config.yaml
num_hidden_layers: 12
hidden_size: 256
num_attention_heads: 8
num_key_value_heads: 4
head_dim: 32
intermediate_size: 1024
vocab_size: 4096
hidden_act: "swiglu"
norm: "rmsnorm"
norm_place: "pre"
norm_eps: 1e-06
positions: "rope"
rope_theta: 79500.0
rope_fraction: 1.0
qk_norm: true
attn_scale: 0.177
bias: "none"
tie_word_embeddings: false
parallel_block: false
init: "normal"
init_std_qkv: 0.0297
init_std_o: 0.0369
init_std_up: 0.0426
init_std_down: 0.0426
optimizer: "soap_variant"
learning_rate: 0.00827
weight_decay: 0.0
lr_head: 0.00363
warmup_steps: 88
schedule: "wsd"
decay_fraction: 1.0
decay_shape: "linear"
final_lr_fraction: 0.0
batch_tokens: 32768
max_seq_len: 1024
doc_mask: true
train_tokens: 210300000
max_steps: 6418
dataset: "wikipedia_en"
Each number is 500 + 40 x the weight over its row's rms, rounded and kept within 0 to 999. Layers, rows and columns count from 0. Numbers have three digits each. The size before them is the row's rms in percent of the matrix's.

# layer 3 MLP down (transposed), 1024x256, rms 0.0425, rows 708-722, columns 128-191
086:564446470435493456553438511447530517546545503517489438503475466532585543523473422449480481451543487438529486537540542509569462531524556523503537526511451429497513572518563606564514463484479551
090:470519513529462482562435447509451466538478462439476547478508497545530482513503546450524463494491545466532443446500514485473506452513424526549442500552541489472514446496507506523501467485481529
109:434550476524506493474512457535486507461456483507517521400499539507467565499503492525525548514513533488487490528496531498502587460408542477553488500477563483542494504502508449480503566553490506
098:503433472508535530472430517613478414570491469515555528473511499485512521482417515460572517539538486534503517503484485614563477507466493507462521469463481513414519519482414491501450551459514534
104:499507546469534495562436529544504473461481587478573500607541548519474513565484537490470462432490453546519498447492443453472433514525517490504519486488476507458505501475519487523574446530531483
086:551515512497468470551424493471495453455480495483511447482476513537546436471552452506536535519484502404460501458527503475497520447568442510506478480439511498476570530497478500548483517486512544
105:557479492452453514510447535481473567541473436396462501523456490477508458476477547440556464502518560475505489469500532516517490510524517563462536567498518499439512566526530498527519507447501564
107:452485505528479516528466548455498538481501499445542507465525504443530490495530504555460477511498525508549442504504458486523542546518598489515552536424439475395471597459498516480490489445492471
090:556480541518529560517478544529524463501593496495436451501490579524486504524552460402515518470500573502506420500537503515525502498519512608478498446478442530542534477470582521476557528441481462
095:531605487582457503585536516539524500581526512450543462573481428488423439485432491533509467525538477483506464420498495524518456484497478496468512544487454472466525497541488432594481539526477473
096:521504482541522508464508469476545428511533404484555510532437492557464477535509537444467515539508532500508472457558417506478526487547482491549494522534502549453420478485517546590579529468483512
085:547498517466518550486543523523451529542455486526477421614479471487526501449513469405429446470472533544523493495518450471488492470497588438502507520492521499492504500548540462585500505464469528
104:589499489502533535501470451546462493553510508576530572485442533491479524547541504462467487492414500553532495499547464570490539489536510420551465525557496422584500438505549493416491466559580527
090:524424537524520491518463487468583538409501537517497506555534562499523506472447449511461463577446447507531591484563451454439528501508526537367586529514476531524488488602564555487528524509456499
096:483485544555541466399460495521525508576545535513462508493499455489429508470446508503466563467413548548490490640589530555564485447512492471479477502451500498516479483506522479469498496488559452
# layer 3 MLP gate, 1024x256, rms 0.0426, rows 709-722, columns 128-191
087:434536470503456460497531478566504472490466480489517489441571570540475555489469524501495462508505469463534498514520501435567441517459439547506498433531506602520564517499555519395537440521556527
097:515513466528512528600545430470435540530480517529459512395491509481465451506529514489487426470459450483515490551507459459472508474526457517401421505443545489500558537509516432412556470515512465
096:526503522551520629481465507469528588520526542522520518490473454526507557494487505484436455448508470478494455479542427527525487548528486502511557464499539518462505536573496524491455509540464557
102:539474496536483480503537509531500499545440488488495502479579495433528523504504513494539515474466429551488516457553459404556566523486587561531577483532507495454520571460478467536502441532444467
086:456551597494483488519493531487555437512457557533531442510431485613542494479559500506495493467474519486447554478486481551469506458571546470476450444508527506540590561457500474535536529507553526
116:500489426503510572583464468534491539523476459464499499513498478499479475555514490467509519518516481476521529513556570549482519514498525518510475557436529527451491576537457500430488514462591509
108:535545482460585477517547507493520467506444481581463505514432493447447534490469509456510548501450438549476565502459494555470525497537441502487458419524529562593510523540543441491565536500509483
089:517452501543484488532532566547474496518559441490467484525417539492540537566495509431502546419501588502553467530510475556497506485605505550557493523509492471558492476444565534487550475433466485
110:521413536456512421476461496509528464467501501524482547440513517503567553474517570469536531501492474546462548601461494482519519505484471540499560456561601552536482501440512513461534479461516551
081:502412536584505476550530499504530489519544516471522523437428522487461483539499499477489499517463535464511469506472534454506485497522474574550451508467468523518503540614396531510500470465564470
089:502490516493521468517493473491521414461443525449487552438573576506444535550487531538497542535429529456483456527474525443523535497495487477516468494500495554532544512489477491429457429549542562
099:396465486458485439509570475536500507554533468498525532495542533471463480516486504513550420535490507459510515588553489555509537499465488452479481499542444489510467522404536518504490473524482515
086:462450486454525506538535532494567496498530539552416609483516509458533529410477514460486522492458506530472536515567471444480540501476504532490494531464440591486444466569500487509547442479542540
094:598513435464519509450559497504509539419439481523502489536479523547570474539458539488542485495442497596512499451494502473475517523515483494498497471500507482536534548546434491577434451444491488
# layer 3 MLP up, 1024x256, rms 0.0425, rows 709-722, columns 128-191
088:496515492466530503497506470639474460498553473518485526423614528488507508508526534547535486501512485509504488511499503509562463464560468552487488418495514510462524530484470531518524495476502556
116:445501456564492507504542457552462521549451507474498569414503575545452551534498506544487499529485491524488499556487550509537528456437513500498536509481555542528520493512519472447486563483429496
096:470489551457518389534500512583495429553445446506497445473475497485510465505529480569519509554524502499460562517492557495542520469486506542461447540497496487480452468469464512507513488450562498
116:528510479569482504444560493524494433536529450523449477447428444427548451456497449515520500487529534467531474476560494528568567491487542553498464439509554517538520488586500510516455556493460543
086:552484391484494516543457488471472525421512516456489565488533549441466494510487516507545589536538518484480485483488482462488488515512441524565556532491504492473421511523476462511478497518459483
113:490539577536459426490551546453545445476555541479531487507540510555531539514482483559527495533482500485485497503434452476527463515513491497540477429484510483538483402459462491592482543511434468
107:485488426566461522499482493429508547516524483411460511440535526496464447502500489555573425507478568503502494458535494529498516489434505515503478433429510466425479566438385576519498504443449528
085:474531531442562502498491528454528458515515568466459466498469529543517463479509497469438544449544497520479487514541472521571527497493469596423530488503462520499522543551480579495554521444544496
092:530425517441502513506492483492552469473489486563465535495502524505572564517470530446530518468505508597491552577440497499514517469462459552459565477586578540516501547441482515460502512511488555
106:528560497502506558461488474490550444511516381503555525528436507507515531502520521467507495472509542517484465488513447554470524468514459486514556519549498525466431447427555534563580472452467510
082:545541489416523548500512541545562496501492480493469487531536470456419519510492518474426455507470549510517487497446485471502546518472547436460454519529504479515556479449509457506516429559473481
104:615521454500516553492480493558510442510472559546529509533415469457480581456546451496482544451470496564504502427459515553535545567549509457607523516519564517498504472541522445437489496571548428
089:461609483471518433476551523551505469511511497491457525494448431409515483455544548501545502530550558458456539529498553479552562502506481587565483427525497567469451522435525464551507472498466495
105:515566473455486515575554509504435506478468501508522471480474492492519503518524458498480437450606500532491540467414480491426441550457488521552512481531504514503488516510538534485601518488453513